Weights of a small transformer language model: no biases in attention or MLP.
Each number is 500 + 50 x the weight over its row's rms, rounded and kept within 0 to 999. Layers, rows and columns count from 0. Numbers have three digits each. The size before them is the row's rms in percent of the matrix's.

# k: layer 7 attention key, 192x96, rms 0.123, rows 16-31, columns 0-95
# q: layer 7 attention query, 192x96, rms 0.123, rows 17-31, columns 0-95
# v: layer 7 attention value, 192x96, rms 0.146, rows 0-16, columns 0-95
# o: layer 7 attention output (transposed), 192x96, rms 0.117, rows 0-15, columns 0-95
k16 110:477482619478546424552495399468522508529436506480516499438492547475527508503498469476535482561442497463439519557551432492526512429465511491524599402534489553606556545441460522510578429433501517422465418532450514468486519458469418593447433493523474586555641553472589532486528484535489478461
q17 106:540479514408477467495490618528602409502491527500531482590522442533557502544463484398638478592416434505490417524495518546427520544476502535509377558490501485522453466548415580475485404483461571521515498492529405519546487540463481548503441591437523560530555489522490500490529496523466469505
k17 106:469516485596589502569497521537541497520517536486474448564560423577490464528484536491586492577411437496429492491455504475388535595516440470500476564442513426522513462536478520450517456465501535549476414455501427471514511539538437560488439569520584553545596557476385488437560537600529536479
q18 102:436475461561555610568511473525523600449538466508499370539398536543492467571471440520571520510531540486579475483498506497432516521580487502476474638513538475456572510550515446510525551469509528496442517437567544518465513539430566575544489374585536468513479514468542567510509567521439494576
k18 112:425572557556572512452452476468563517469517475512516431516385509499478550505524446445551481411462559508533508560549503528472482443528474462602465521568461517459539559467506468514470437485476595534524616486509574513502535519447566526509436532469524432460517418521575475597638564418489551567
q19 124:512502523459557458446584507418547383530555461511498474557479437533513514528532421492476544504387497484523431399454481539484517439587491598397498598498457476450450457527405468444546535501461460444447537505506526609472518539493493594468548540498466509409513500464517487481536559503628479483
k19 108:475547400518478456550528484548472484533578419538554483595455456595492511434498490484530545499360528520491508393426533488411506391538464536473607546480471459481497447495378508542526544545532540498472494474487592550509551507486512577497559502559475519374506494468517457451560541479563470525
q20 099:559501497494477502452525466507577551529509532628517519548583468494557518444491532500504482558522505584537559511480456428564350501516528618428559454491509479561583502398519438559481498501459421566652498497527444451447534497482531449464471453473441454461472473476498487471558468569550553462
k20 105:565505404451467491442426415489512423548547503538600515529559466528502541455489509455515489479516561573563535480538430483524421451476434621491430494564491497573601567438515452589526507485491482564586485551475484504561616549494543488468447512485478428499489369503456502471438528533521436502
q21 107:507580532516436460418542375492529497557444543420508443407500493474462392487511471413522552445487536478514540479532550556447505527530525451440610550472497498414619505540512505464484497484456463504467544409461507492546512497534555517525597561480593520489454441484544547456435507604580533553
k21 113:489443538436444531414431425464461492515484494431563404463497475452456493527502450421605485480407538509532525526570542557447511507497502490498577485487471478412620503462504523405572484476413497350524522480489491555552467498505487524512588614570475595507520513491538535557440548517507487519
q22 094:463470614568523466560494439505425428558504463537521536556506532493490516580531576442490635448479567518482507502448539474541410454542619509512479470458525494632463511488540610574454480492444472472535378564494481508526522435468458568527432526537483501567448473471501538506509490599487474511
k22 109:603564638478501457515408420513508392501551531499536447513511549543538534497551561450425535404426544508523460476506515459477423481575511538521438491413481503502463448491534536538500474529545563624591432540517461527576588503519521560553454516437512528566501486459534509511383494492475507529
q23 110:549526499603419573532514529376548428483506481472486507528433490556512427533433484493484536474409481530495460420473433533454496546501532525573608461475530388491546460575463580471539638516584564564443567500569493467479477455497529501453552432527573547530535528522431497479466500539461538507
k23 108:471555592633468613485468414412508412480466490481504481522499470532548449593484477418513563469444467510573504449499445609530485493483498416523475452585483501458490561628446449442535569533538503476410548552564479457531481500492496537539497493499529584538535573497439518449517461476498517428
q24 095:591533501412521535507500563491407491500459503468559471544473533550530503518458519495509598522487450548467499401491548498480617459479514596489455513521580582640409515459567490501497498524478505552592503546438595491553502481531491536512620569435450472461542443489576485469533466560585473515
k24 106:573438440384587542505531479404461643467520510551484466537552501541514439510554478567509496538450494492502560405466495405456571488472498498536530565485499520495450618444461471536533418498464522472481431520463510423489460459562559463523640533522487454460599595497530496496515498526503464481
q25 117:577440509482524557443549513544480586566491514477515547487488543586432516482508414474432485520407466543656453405518523439513444497436497435397541593508468513475498534528463560485530564611528499562484495443485539480436515547519558447482533477467496496470397465494600530500538607472522494520
k25 110:559452445445595552588548480505550549519518476448493534514454531484467478464512450526563525481423455522555457513605441433540572485403601506439502542545492542493566513503491522465553597546525591480490552448495477544553434569476541534455438414500511510462506474466566556527554499507564346560
q26 092:491559544547524527516499441470383482542485419542460606461462469567487553548563546358447532461518474497540498432467552496511485534379531455498595474502548514479408445474510511457489487566507581493495449481518471431488544503502492402579497424501506529516451426465497485521468444588466638500
k26 105:539405632535546504435495481467458389504495489561513581434496449516460570526507537445454524540463413574510482388526577484510421409374555477515552472428502501428474433447510431468495484490541554464543498479573476405525503492501493439517450434487491518519468475478519460537474469484405578479
q27 101:509505533470615464510435495522526513455496588478457455493505481361486509516444527485455473429500540492571458556545577469509501440560432379521485551515403480559512446528495562558543500452509462463420474510474512619463514483479440535603536574555456548547484505496528575462525382439517421520
k27 098:466562394588521390504551525497494508463520535522460466526546530411428541439403490494435573350537601504477427522539546485492463537539510547499433522543470437537505488487522561448439443506528548553463477499464515618474531441439480534568504536554475531553471502526577473446567457525556454565
q28 104:563526518489551516510581484494513581523458558484496564517494483461499557443405486379469462493450528474586464510564500530425544508499504473433461484561459571407564471420579509510511560492457538524526564453502497514542635470548478560545503376529439517433556517442502605408452502454501569501
k28 116:472511442488543500481552450466469557496456509571461595420511452448415542533499445447466390500461549519534455559503450466505585534583494490456463405466440501428582583545548430480540515503439496539603535446483501528469617464508478543524534375514509557448554555467495550446412493480504555520
q29 110:470515463601526501575546532454426539447507479630494552452521474484402499593530493523505556504527507499521539515520488501453533580535469438504606549498517447532482596473470542428465460401478487454540446466526503463477502465568433497496547557456642540491577552515426543494522644556507502484
k29 104:546526468459448480582509588492521388448576469502531478525459448513450539513489508465606570520518567525492476453471465532512400502448446554566527441500519480490530604422597523514511435406544509618579428514508579515544535464483464515558492545435555534457461504518586455489392526483566479519
q30 107:489549474446488492613458488462443470532501392381492507461512486438564486479491407473439446479494470481608443434558544497500490514554431473465499471464551507518482433472516552439557610455401446459466583475494523553487601477456443473562461606572532425463580472493485494488499544469543447530
k30 103:539581514470427519550554576468556502528436440544471505375564472421577409458482458450420416493520452489547464484504593480527473502612471513481525482405630559492415458560521562493499557501522545474557537519535493573483467485497427460543455528555506430429553570495552484483506489506476540543
q31 095:594454523477448614482545509591434474532450504472442480506509493470455502477477497565471553510505470490533545563489539560544516558547574434512500565410542531535456380575466548625416528458523536489597541480448487444487527468540497615518410480493519526463425465551474463523583569514459440543
k31 099:578425499406482507506414540467427512504505448430434464524465496510602517534439474555506486510500512477492528519396497557454468555525551540452450528563465481502527449570498546601438554413534630500593425510511506479472477488542487496569482455477579594502517547479504502606444495471402408518
v0 102:557553500492557482456477446455465481500432481490539400510502492489475537613412449442637446503476572445461452543478527486474532459419536412515458518503415524486490487433492574538535550522514481592458545557486485556580627505503480477545501589523497590537464506496550494514529466604547605496
o0 090:523533452461517459593503480617556502503514462576513516479522524483417562496523487519474510482539496573489493496508512526496480527528492521531600502552520487522582551512506354430479514452540398512454521442505485440575455477542509504394599440410493477489490489326481521471426520388510435483
v1 100:513552532503391540435530457514485434471530497454517538413527524588458530515440595524469493567459434541472512445471474488491614384606493462476524549512598534459491460440550615518479544441483516487483571521522545440440564473512451527486460509474589530469462533492483499613501509540590409475
o1 108:543454453472470499483467508536557525487501462468467575518402480461553515525513543500521451494575569468492523521488533502475460446450437622493432471442554438575542545508419515503500375493506430386482463546490480531645471609469555588545538474516516505546588466460573477444450512544524589508
v2 107:421498558531588460550375487536564586503464511457558504493457553470616466579482476551568593483514462451539459538460491539521462496458539539483455516562516442500459476474496504407486580465479448457362486495452503530466502481512473437539543451433498540476454507487473477502462463344536593559
o2 096:554544493461506659499439455439537416457599542490536400499529498514393447553533524480475480522511581557481556507503525477526539510544481483483485482508555517545491438535495508499564490432501448478580458513541512515519563521394491571540440569534438499566459565391451508435605473578505413515
v3 080:503522536457433549501601529508504582509513470533515523539513546520442406524468501463520523542411492475474452575402425447455573522489549453503500595559577502553549443406534469480504507551490615530474492477520477461519544489483568542540388393592547535463476516465511452535494476503586397587
o3 104:473513452533530490484482544489465517486483524469506467467564537460470541482518519553473411517541512525549538528509455558528538459449399573522477400441454452436554541524508424525406477479505400491588509567426554441489429497485548484440562499407552460602571477510651551508518446549554602459
v4 098:516487416485549613534499565491455621534489442430494396570430482498467573414403481538398453460594494503501475474559536479530412414548490496495536561511500524548616467489468478564531516450519450405535436497530467531465520524482544488511435581438469449548468475511527573469525483541534508461
o4 099:504558406533502459513401513459559512525464471466498598418564507521565406485459526457473597573431488467528496507466482519494489519498528549526514506460511494391487579563541507444461497533568532554461483477527479497455329466486436572435596504572467475458514491602458549474560550570478490439
v5 099:522507472562451505548432453594589471453444570558503530460440541561541532533473545565389542495510483483480458593550624530535512521483541539536558441532422497444558504493452540606459536467483412435430418468562485492497503499474534431567505578482544511500527541499456432548548494493571602536
o5 103:475550608484469554411540519388526540524592517447433491489546515490499487460478639469521499447528496497530434339571445467503527585591551496513464539488534496468415519500459509395556473471453455545511479524496533478458492476551536469456555514564441496448523435478537574548488532574473437438
v6 097:615511475492441523476484581509518424524459469324530521499393490517494586441557449447539501502527499507557434490498506442497496423464489481456506456510528529528584578515549502511468619366528487556446501542440464489480527519459575484403506468515532474491497484473533509384480579433460484525
o6 093:472556425477453500491435463517444571523483511547503515520503495426486433521456443428438501550510550461511524457503534447555563541508537547487540538567551386471434543530493481512557540590541539427438478441625534511404501495457473523498619474458445581533506554453569467551542421624458510446
v7 093:442435534557478537525480450442555610500474548430473456503535509459455487493393518502459508450564499463481476448493449556510474474641436520437541634602502489506366493482469490479481478561473439508499403482493571583512577538534486442567512513414424461518477541546505502435483451473542495470
o7 102:445499458448508507506508522573500500580464459457531447543480570567474508493455503550435533583447556596438453570502501555486580531455561538484519549447334512466613487539465508485594483419553512488510484583486488483541468481571518541404463512548569539461500429655488497476499488500504509509
v8 109:452466381485471523458518481547482381480537536499507580532486464484463633427450599616457540497512512506478464510564423536584539497525520473424541496442538556446584490466524498589533506511481510528495592498577549482557496529503459499573433541497576577520537493486499467481498541559495587394
o8 113:547564559501509471526495562460455464511509454542464464415540507576438482555516524487643500521563512445462500486454589453448448517501432611550453538446549444519423500415484409469470524588468486485560488509445492518507476556546555506519510435523537401485624499509517538423531570429428451555
v9 084:585557428556490494446550470557598467466455508430540535448454490503479580469535492419534581565500571501507471528466470487487533473470565540493548520550525529442516514477446493500517494369527413461475510528507541505458391494470512444415630475496524587509444570473474474520513658577531509536
o9 107:530409508456522557444446525467440415507506462503472453575546549486489419463613515472501529441525548462619502467508506508476523542460484503470494468515545438499411544499673497490558508600527512554530548475489461554503581483532544487523510491521466495506555502330516547465502489551579522399
v10 084:599466499441482455453593530531449493447539566401473493538579452538576522475454541481564558505458459486543453501510480505482469543567483532530488448371498527458451464606509438453529480537587467493432569468453474615520518484544461462452524408560527488538582476520515483483455534553359543516
o10 098:453606554560442474476543566544509543590470521467520557556416492483516555492602483546495490526469553588460442443464545526446545486524538534485520542508441490474484514452434490585485539578454623541479517537489554432436481538514471423503453490474443523418467436463577411501482472393429478406
v11 097:470458570530499547447518442607524425526504441475502406525505548514513529570597471472513588414548476475443513541485450544531477428513479543487510474637527478478451481472498524448483554509501482601389384484459605511490585526482511439522533552536487441459443511487532552589508416430549488501
o11 110:552452498470492511446460463462584468536465524524471600432467547435597490542435516557557444521522533539435465550497555518484450455486554511461443553391392570548485503522491544541566458424537387406486525472552473511510514489542502509510499498364448525571526454449415505411469547513554427501
v12 099:488530498460612576393438449525467538503457467472493480531489483483520568448481451520575449416592517492492474459602564609533504529528497525500451571486460502453579538473441516552528489358516427464544529464514496415549524488434502525537468555512452549523451499458479523563593481546499362540
o12 101:551403566476486471537524432504570546534501526560452543484451518516510577610499487436458486527387458518486517516466452482490396554455535566476623540430484480504445503416527585540524484568514503453535538525492529586496483473615444431537593447450541470488443487365543503484459481514498520529
v13 094:505457390547527426519442543522510543502511493559515616509547479496475605448407580606564516516541512530409508539528415576512486546476420496466456439461549543443421599483484533489478467499535528477519459490446459440433424539451477518513502580515502602482464533497436482517548462570580510425
o13 084:566577490534505549503527495521513427483454435476397578453525552564495505532470642435497499489487550544586597518568522447484534450567479565529512492573546479478538419472469445504550485552565459479550402546486543593551516452584444547545421421496561511564478528500469472446435417494509486502
v14 085:467422514630530509527540490551472440482514413586489490645536467559510436490498449433478481566489452480552523523515488473427478393447531532535494482626549541522461519547524471460426432443560553406472433449452526519517566499530477557458469530518523479509586513497548513596522497501613477515
o14 101:535517433450515523494540555474461530413508579560460531462444475482612441505501537412390516383600486581537393510524505428447510474490512458547435514439450540486536477458474439553477461555438474529455482423494467476559382514424516493487467466473462522551437457596515525509556486589487469510
v15 076:542522508370471530424371588534488647522516444438500516514502514485486451489455484616425481443510533516459461498544574514543485491562504477529399605510541541547454470466625517542503513484540520478476548454451537532539444491470494505494499488547462485529499407503594593432501463476507478574
o15 099:554514474501578558490430460602511507653453512466517446565507470516562489529499520504461462527536504499607493490476471484486531400482492539548523518423552504477437431494432497519430516490459462518444440523628555492546492595540394593524599541409562488531548514517472492460417514533544487553
v16 081:620387502430469531501554569508543495553483523489480533507465507535514414503521464488481454497487505480556465410612437515515418457466428474491484555497424509551481473544578566527492425534481485548481469459475557601505448421528545523565541388554494466459491523508516540584576474489403622533